python train.py --d_model=192 --norm_eps=1e-06 --rope_fraction=1.0 --init_std_qkv=0.0681 --init_std_up=0.0681 --init_std_down=0.00788 --optimizer="muon_variant" --lr=0.00767 --beta1=0.9 --lr_head=0.00535 --final_lr_fraction=0.0 --seq_len=128 --train_tokens=259700000 --steps=15851
Each number is 50 + 10 x the weight over the matrix's rms, rounded and kept within 0 to 99. Layers, rows and columns count from 0.

# layer 11 MLP down (transposed), 512x192, rms 0.0807, rows 496-511, columns 96-191
59 42 36 68 53 27 51 53 54 53 47 49 64 52 57 48 55 57 49 69 64 52 58 35 56 57 64 36 53 30 48 55 55 58 54 53 46 64 61 41 39 48 35 50 45 58 48 66 34 48 57 57 50 65 52 52 49 59 52 49 70 37 51 55 46 45 35 42 58 59 59 56 51 47 60 54 53 41 68 43 48 51 60 44 42 43 38 43 38 57 46 47 55 44 70 41
43 44 54 48 61 42 37 62 61 62 64 54 61 48 51 48 47 60 17 51 58 58 44 61 65 64 63 56 57 57 06 55 49 44 55 54 50 52 57 69 50 46 47 51 55 33 53 52 60 52 51 52 64 24 60 69 51 47 41 66 43 51 58 58 67 42 53 63 49 52 52 44 49 47 50 46 49 48 43 49 45 41 42 39 56 49 59 62 47 62 41 44 56 45 45 48
43 66 36 54 51 38 60 70 51 46 39 49 39 72 56 43 57 43 54 62 53 50 65 46 56 47 50 38 48 47 51 50 43 50 34 47 59 55 46 60 43 50 77 40 41 28 48 45 58 41 65 50 42 48 65 63 55 63 29 38 42 48 61 38 35 54 48 61 38 39 54 57 52 71 56 58 44 38 44 44 33 48 48 56 44 52 58 52 60 57 58 66 38 46 49 41
37 60 48 50 54 38 44 58 44 47 49 46 62 36 63 42 54 41 46 56 54 59 54 50 44 47 62 48 62 41 77 60 51 53 53 42 40 53 45 54 50 44 27 41 53 43 42 43 52 47 54 53 44 48 63 55 44 61 27 61 39 41 70 61 33 50 47 49 51 52 55 63 64 42 60 63 46 37 47 41 38 54 52 54 50 64 45 40 36 39 45 58 57 68 55 49
42 49 42 52 57 67 49 52 43 61 37 26 58 28 46 51 40 47 42 38 58 55 50 47 54 55 43 49 51 52 51 55 61 47 50 45 44 48 48 43 64 59 60 43 54 47 56 64 35 51 45 41 57 66 57 40 72 53 54 50 43 63 52 35 21 31 33 39 53 60 49 53 53 32 33 46 40 51 57 69 52 54 52 40 35 43 57 37 55 46 43 55 41 45 73 39
50 50 38 53 51 51 52 48 45 47 60 48 57 65 46 56 45 65 60 47 60 34 46 54 61 35 40 32 33 52 59 42 38 75 49 55 64 48 53 48 56 62 52 36 62 70 58 49 47 41 49 47 56 46 68 55 65 69 61 35 52 48 43 45 47 53 57 47 62 50 58 54 46 56 38 34 68 41 50 49 40 54 62 46 73 54 51 39 56 48 48 53 25 42 46 42
50 52 57 43 33 51 52 60 57 67 30 64 47 57 37 41 53 69 60 50 55 53 58 57 49 50 50 55 42 38 57 38 33 50 48 38 46 79 42 45 56 37 41 49 50 45 45 63 31 39 38 45 50 53 51 49 57 24 24 55 41 47 68 55 52 60 34 64 48 45 58 45 60 44 56 37 48 33 41 54 26 50 56 37 55 52 63 48 53 40 57 56 47 49 47 36
49 43 53 61 62 50 54 48 52 56 55 56 42 47 48 41 41 70 41 47 42 45 49 50 64 59 55 52 55 43 29 61 36 54 53 39 50 57 51 63 45 68 57 54 46 56 45 46 23 47 48 45 58 27 51 52 52 62 47 69 56 38 49 52 68 64 40 45 29 32 42 58 47 67 44 47 31 62 54 52 66 42 53 63 47 46 59 45 66 50 44 53 53 55 49 43
51 42 42 48 51 42 51 50 47 53 62 49 52 42 53 56 52 41 46 45 46 70 41 58 48 35 58 51 56 48 48 37 48 57 26 31 33 47 37 53 39 64 55 46 50 55 45 17 30 46 47 35 61 59 57 68 34 53 48 50 32 37 46 44 87 55 62 45 58 46 57 49 55 57 60 46 57 49 68 53 41 57 55 51 46 64 69 60 57 65 40 56 53 52 58 56
63 59 49 50 42 64 52 33 57 61 61 65 57 60 49 50 51 54 35 67 28 62 52 46 56 42 54 44 41 61 09 60 59 65 35 53 44 47 38 64 53 63 48 56 49 57 47 31 63 53 62 49 52 65 47 69 49 52 52 57 52 44 54 54 32 59 41 47 45 36 48 56 28 43 60 51 50 60 57 41 45 42 51 35 56 65 50 42 48 42 39 34 48 57 65 44
46 47 54 57 36 39 38 59 65 54 40 54 48 57 63 50 49 67 41 48 36 50 52 45 41 39 50 56 44 44 49 42 59 47 58 42 48 53 59 61 66 53 58 63 53 59 38 52 29 55 53 38 50 54 69 43 43 31 62 54 37 54 56 48 48 43 59 49 49 50 39 54 56 38 53 54 57 36 37 57 34 38 47 43 23 34 54 49 42 43 55 48 45 70 53 57
52 49 38 62 58 49 45 48 37 51 56 59 39 36 48 41 54 30 34 60 24 62 56 59 54 52 39 71 51 57 46 58 44 58 58 45 31 43 54 62 57 46 42 61 55 39 64 56 54 56 44 56 70 50 46 38 67 50 50 56 54 59 37 57 36 62 40 54 43 54 50 33 43 47 56 48 59 50 54 49 69 49 56 52 33 46 30 42 44 60 44 32 55 49 35 58
39 45 56 53 45 37 37 41 44 53 59 54 44 45 60 43 40 57 32 52 39 55 45 48 56 58 44 50 51 52 60 49 52 54 55 47 39 54 63 55 59 49 53 50 44 56 47 33 50 37 41 59 62 68 55 50 41 65 56 23 39 55 45 54 62 68 41 62 43 54 59 39 53 30 48 51 20 44 50 57 46 62 36 44 53 47 54 51 50 52 43 55 63 40 66 54
40 48 64 70 58 75 54 55 38 68 65 37 42 67 47 47 63 59 46 41 59 57 36 47 53 38 38 52 66 55 47 45 60 48 66 54 55 47 55 65 67 50 40 69 52 54 53 68 33 59 54 24 51 40 62 42 37 54 31 56 59 39 67 48 42 68 73 39 42 53 47 64 29 55 59 52 45 39 66 38 66 41 49 41 47 52 35 24 46 45 52 66 56 54 54 62
51 54 54 67 43 41 55 39 68 33 70 65 58 62 46 45 59 49 47 69 43 43 30 48 57 62 42 57 59 58 63 70 65 56 57 37 52 56 34 48 38 68 40 44 58 48 62 52 43 41 46 57 35 48 43 63 53 33 33 36 49 38 40 61 54 63 49 54 42 39 52 48 53 59 52 42 56 41 43 36 51 61 49 44 47 42 45 50 54 58 40 51 46 52 27 31
49 44 57 49 54 58 59 53 51 58 62 41 40 56 45 59 73 29 52 61 65 41 65 48 56 37 50 58 41 49 63 46 50 59 50 49 75 47 45 63 50 47 49 65 53 59 67 49 49 54 49 58 47 53 54 55 38 47 32 50 40 41 54 41 50 70 43 61 35 65 60 41 54 41 52 44 34 43 49 61 56 39 43 61 37 81 61 55 48 32 52 49 49 51 56 63
# layer 11 MLP gate, 512x192, rms 0.214, rows 497-511, columns 96-191
41 58 28 45 48 49 48 47 43 42 52 40 56 54 48 54 49 56 56 59 41 59 51 56 54 40 47 54 53 44 70 42 57 46 58 54 40 66 53 38 49 66 45 42 43 56 58 41 54 40 52 67 60 56 50 57 41 32 66 32 43 55 51 26 26 45 48 40 56 45 38 32 41 53 51 44 48 43 54 25 37 66 45 44 70 47 40 45 48 35 57 43 70 54 46 60
41 55 60 41 38 45 47 66 49 46 40 47 59 35 66 60 53 59 58 33 50 55 50 56 58 45 43 36 46 77 38 41 53 37 49 52 47 35 49 59 66 61 57 59 54 38 44 41 56 63 64 55 48 47 53 50 55 41 56 46 35 47 48 63 43 57 76 65 51 41 45 47 48 33 62 51 53 49 35 48 49 46 18 70 39 54 60 60 48 38 76 55 73 56 52 71
52 59 49 54 47 57 66 61 62 56 50 59 56 65 52 39 58 60 48 43 39 55 64 34 59 42 49 52 66 59 41 60 42 41 42 49 56 49 61 54 60 64 60 58 39 54 29 48 50 61 51 55 26 49 49 57 62 60 39 52 47 47 54 55 39 48 43 54 44 52 57 46 37 52 46 70 29 74 52 37 55 54 52 64 26 54 63 48 56 56 46 50 68 57 50 51
49 68 50 61 52 59 55 51 54 63 45 65 45 55 51 52 44 56 46 43 34 60 49 60 58 65 57 47 69 44 49 41 47 50 48 51 57 51 47 45 48 35 59 55 46 64 70 55 72 45 41 56 38 46 43 41 49 63 37 55 38 48 42 47 48 72 52 47 54 53 54 60 58 60 49 39 58 50 46 43 40 57 62 50 48 29 35 51 50 43 46 65 55 46 52 45
38 52 53 64 58 46 40 56 64 42 48 65 56 49 45 46 44 64 38 40 49 54 27 56 61 40 58 55 46 41 53 43 78 39 50 28 29 52 37 55 51 40 51 66 54 45 32 59 21 37 37 41 40 45 51 46 50 46 55 55 37 36 68 54 56 34 44 52 26 44 42 35 47 69 49 39 31 41 50 57 55 41 46 56 38 42 39 48 52 54 61 56 48 59 51 67
53 34 59 43 52 39 40 50 41 49 63 61 41 38 47 60 43 37 46 74 63 40 44 27 55 60 44 35 53 37 50 56 43 50 39 50 50 53 58 55 31 61 42 55 64 51 54 51 43 46 53 50 52 37 71 42 51 61 44 52 57 43 34 57 46 56 46 58 53 40 52 56 50 44 55 30 40 32 45 50 50 53 34 45 60 53 44 55 37 52 52 41 57 68 43 56
51 60 51 44 74 56 41 45 37 50 40 68 39 43 55 44 54 59 51 51 47 52 37 59 43 57 56 54 58 56 50 54 55 64 37 36 52 61 64 50 51 49 59 36 63 59 56 61 65 34 49 51 50 38 42 47 57 53 43 45 40 35 51 70 67 37 48 53 33 67 35 49 49 47 47 49 61 36 61 48 44 52 44 61 61 59 39 47 57 52 47 48 48 58 47 38
45 54 65 44 47 37 61 53 30 65 33 73 38 45 61 56 53 42 60 48 47 50 35 53 42 51 40 50 60 37 40 53 67 60 51 60 62 63 42 56 45 42 20 63 53 45 49 67 61 48 31 54 51 41 36 39 45 46 35 49 44 46 53 48 52 70 41 68 49 41 49 33 62 60 55 35 66 38 43 47 69 36 61 51 66 62 41 59 27 45 49 31 35 59 58 41
52 47 37 46 48 45 36 50 60 49 53 50 53 56 38 58 55 30 51 48 47 47 24 56 58 55 37 47 54 54 54 55 47 50 43 46 60 54 52 44 34 54 51 47 43 54 46 51 66 49 56 77 32 40 37 42 51 57 51 47 49 47 67 53 49 35 57 62 56 47 55 49 63 66 54 39 65 57 42 49 49 55 49 64 43 72 44 39 68 54 53 57 43 52 33 38
58 51 55 63 57 51 48 56 35 66 63 39 48 56 49 71 48 42 43 52 55 43 48 63 66 39 49 41 40 64 41 34 48 58 47 61 56 50 43 61 42 59 37 52 47 46 51 49 42 53 56 70 50 51 45 56 37 49 50 52 36 58 39 48 50 59 43 41 60 41 36 44 67 53 43 43 52 61 50 44 47 59 51 52 50 44 54 53 42 64 45 43 52 43 42 53
57 41 34 33 57 49 65 42 51 51 52 40 49 44 49 55 50 54 39 44 61 58 50 57 47 42 44 52 56 61 39 55 61 55 43 62 55 50 55 64 49 50 56 59 32 54 36 37 47 44 43 42 57 35 58 74 42 51 50 66 77 34 52 38 22 51 58 37 43 51 62 37 48 65 59 21 44 64 66 61 45 60 49 56 45 40 56 51 46 39 58 50 45 53 54 39
57 49 45 40 60 43 45 38 50 52 54 65 56 50 49 56 43 55 44 47 47 52 60 46 61 68 64 65 51 46 44 37 46 54 49 53 55 36 58 48 38 48 46 50 38 49 65 52 61 42 44 65 56 54 64 46 51 55 62 53 48 53 42 55 47 72 51 52 42 63 47 43 55 51 45 33 32 51 56 53 40 31 57 52 56 42 55 58 55 43 54 45 62 41 66 56
60 43 42 41 50 44 47 49 59 44 53 76 56 48 39 50 51 42 48 36 28 33 42 51 43 44 67 61 56 51 48 71 49 39 46 57 43 45 50 49 50 61 68 48 47 51 52 59 57 42 42 24 58 52 57 79 38 65 58 37 58 41 53 58 61 31 39 47 52 62 73 26 60 39 45 55 39 44 50 56 46 55 44 67 40 47 68 55 45 52 51 67 48 47 48 58
50 62 54 45 54 47 54 52 65 38 43 52 55 54 50 56 49 51 46 66 61 49 55 44 53 39 40 43 68 32 39 67 25 49 72 34 34 40 55 53 71 40 53 50 50 46 59 36 37 51 35 29 54 45 66 44 55 67 59 45 41 48 60 62 42 48 42 47 51 54 66 44 42 46 47 51 48 43 45 60 62 38 49 48 31 23 52 58 47 46 52 47 48 50 48 47
45 57 44 54 61 46 51 53 52 38 40 66 58 34 61 72 69 56 54 58 55 57 47 39 42 46 38 50 65 27 46 56 37 51 50 48 43 48 35 23 43 54 58 43 54 64 51 43 38 56 46 78 42 58 44 59 48 53 44 53 62 45 54 49 54 54 62 46 56 40 69 62 58 59 42 61 48 53 50 55 43 67 55 48 51 31 48 65 43 36 57 62 53 42 51 73
# layer 11 MLP up, 512x192, rms 0.231, rows 497-511, columns 96-191
56 56 75 42 66 50 65 56 56 34 45 64 49 51 54 55 48 38 74 64 58 63 34 54 41 48 55 39 48 57 47 49 51 51 43 40 50 31 48 41 36 50 49 51 56 67 63 50 41 49 47 57 34 59 58 45 48 58 52 45 43 59 50 47 42 52 56 46 28 60 54 53 46 57 51 43 42 50 51 45 61 35 61 52 53 44 47 40 43 38 48 46 60 50 46 44
49 38 54 57 44 43 40 51 39 78 55 53 57 48 63 51 54 56 62 27 46 48 43 55 44 59 30 51 51 64 53 58 62 36 66 68 53 56 56 49 55 42 17 39 68 70 57 46 57 48 53 61 44 43 56 43 25 30 38 39 53 50 38 49 41 50 54 59 45 65 60 49 40 41 48 33 64 72 44 51 36 50 37 57 34 44 68 41 53 48 36 44 64 57 52 66
61 37 42 62 58 50 48 56 56 42 53 64 34 49 47 51 58 46 47 39 57 41 47 50 46 51 49 50 58 51 53 47 32 21 59 50 50 55 74 42 69 46 53 41 77 32 58 58 46 60 48 54 54 65 58 59 56 66 60 50 55 41 64 50 46 46 53 58 47 60 54 32 50 68 47 51 52 52 45 61 56 39 52 43 56 66 65 47 69 40 46 63 41 44 59 49
43 71 48 58 69 44 52 50 41 48 37 39 54 63 49 61 39 34 43 41 61 29 57 54 43 64 56 58 57 48 49 61 66 64 52 60 49 59 66 44 46 37 45 43 37 50 46 55 60 63 37 49 58 51 57 58 49 57 57 60 64 42 70 40 46 49 38 64 50 51 49 17 52 49 55 53 63 66 63 42 51 58 65 62 31 42 40 55 53 30 40 35 66 67 55 57
50 55 40 47 54 62 56 51 45 74 58 39 41 41 38 58 43 47 51 47 70 52 72 41 44 37 48 48 44 51 45 55 38 65 45 42 53 47 47 29 62 60 54 42 51 41 44 46 50 41 52 45 44 42 45 53 46 32 57 57 50 60 59 70 64 61 28 52 68 29 57 43 49 49 64 38 56 64 62 55 47 38 59 62 52 57 57 49 62 43 43 47 76 41 54 30
40 49 44 57 53 51 41 54 38 43 73 52 43 28 44 40 56 51 58 47 40 56 48 45 55 72 45 49 49 42 58 55 44 38 39 48 57 52 48 38 46 47 53 56 43 45 64 50 44 46 55 39 41 38 46 47 48 53 45 64 58 57 43 51 59 63 70 48 63 61 65 38 56 64 60 58 42 39 56 37 33 66 63 60 54 33 33 55 44 59 47 42 50 45 55 62
38 47 65 23 59 59 42 37 37 37 45 44 42 57 49 72 60 46 59 48 56 49 50 65 53 41 51 62 53 54 58 36 46 44 38 56 48 53 40 55 61 56 53 48 59 39 36 62 58 42 57 49 42 77 43 53 43 48 49 43 49 44 51 48 61 51 58 44 55 62 68 29 60 57 41 49 37 44 37 49 44 51 40 48 59 25 51 48 62 36 31 50 27 44 56 30
46 52 47 59 56 50 45 58 56 36 62 61 50 52 48 40 44 40 13 60 38 71 47 45 64 69 29 59 51 49 47 37 57 59 61 61 43 65 41 58 46 66 80 63 48 39 34 52 31 50 50 39 42 50 48 68 50 48 64 49 53 58 35 59 40 38 56 44 36 60 43 37 44 47 45 71 49 52 59 70 39 55 43 41 49 51 40 55 65 55 61 66 56 43 44 50
48 67 52 51 50 48 37 49 42 65 57 44 46 49 53 58 60 40 26 21 56 58 43 68 29 26 41 51 43 46 47 52 44 44 47 48 49 55 40 41 44 55 43 67 33 56 54 69 68 65 42 60 35 40 42 50 48 43 31 49 47 52 45 74 53 53 47 72 60 39 46 46 55 74 64 57 40 58 56 47 31 56 56 53 42 44 55 52 50 50 70 63 40 49 58 54
39 62 59 34 31 46 61 51 62 44 62 56 54 34 41 46 48 61 45 45 48 47 47 45 53 59 54 49 73 58 45 51 64 37 39 35 30 59 59 61 43 40 65 41 45 50 59 34 56 55 52 54 57 48 53 47 61 62 36 51 64 41 52 40 60 62 50 66 49 46 52 49 45 39 53 62 48 54 61 56 51 63 41 50 54 53 50 50 51 51 49 41 44 51 43 46
64 37 47 72 45 50 40 37 47 69 37 63 55 53 61 46 46 41 50 54 51 59 56 62 46 43 51 64 51 51 47 34 45 67 44 60 44 51 31 52 39 61 58 44 55 52 49 60 44 64 57 70 58 45 41 64 38 49 43 28 49 50 49 59 54 62 53 31 54 55 39 47 43 27 60 67 25 57 65 46 49 55 47 41 53 39 59 33 57 46 37 48 76 48 62 61
32 61 38 48 43 64 59 57 59 43 60 55 62 53 53 49 57 43 59 78 69 61 59 45 49 41 38 49 59 53 52 40 45 42 39 38 50 59 49 60 45 51 61 60 43 47 55 53 59 54 49 50 48 48 53 46 56 52 40 79 56 38 45 49 44 37 53 58 48 31 51 55 39 52 62 44 59 46 45 28 57 33 53 45 44 35 41 61 45 41 52 55 47 43 27 56
46 37 57 59 46 51 55 44 56 48 59 57 51 63 55 53 52 36 34 32 53 50 45 60 26 53 39 53 64 63 58 43 67 38 50 46 62 58 52 44 48 42 71 36 65 44 38 42 37 47 52 36 38 40 56 38 38 63 37 60 53 44 49 48 52 37 34 43 53 70 44 48 60 42 52 66 54 48 48 63 49 33 44 42 47 47 37 31 66 57 51 51 46 51 57 40
32 60 63 51 56 64 57 34 56 43 33 66 41 40 48 40 58 53 55 51 47 42 48 51 48 50 47 39 49 61 45 54 47 55 49 58 41 41 56 33 51 49 48 41 53 40 46 42 51 50 45 55 49 60 36 58 55 60 45 38 40 59 51 34 57 42 51 49 63 42 45 44 62 60 55 56 43 46 52 58 63 51 46 45 41 56 67 56 45 53 49 52 47 52 62 25
43 46 60 43 57 55 55 58 60 49 43 55 66 58 40 67 50 63 45 58 55 42 38 18 33 39 55 46 46 36 53 37 50 28 62 70 54 38 50 55 51 57 61 59 60 61 52 70 40 45 55 44 39 53 53 45 48 41 63 44 45 44 45 60 52 35 66 46 56 55 49 61 36 59 64 49 52 42 46 67 46 58 60 64 50 50 52 51 41 55 35 54 50 51 48 49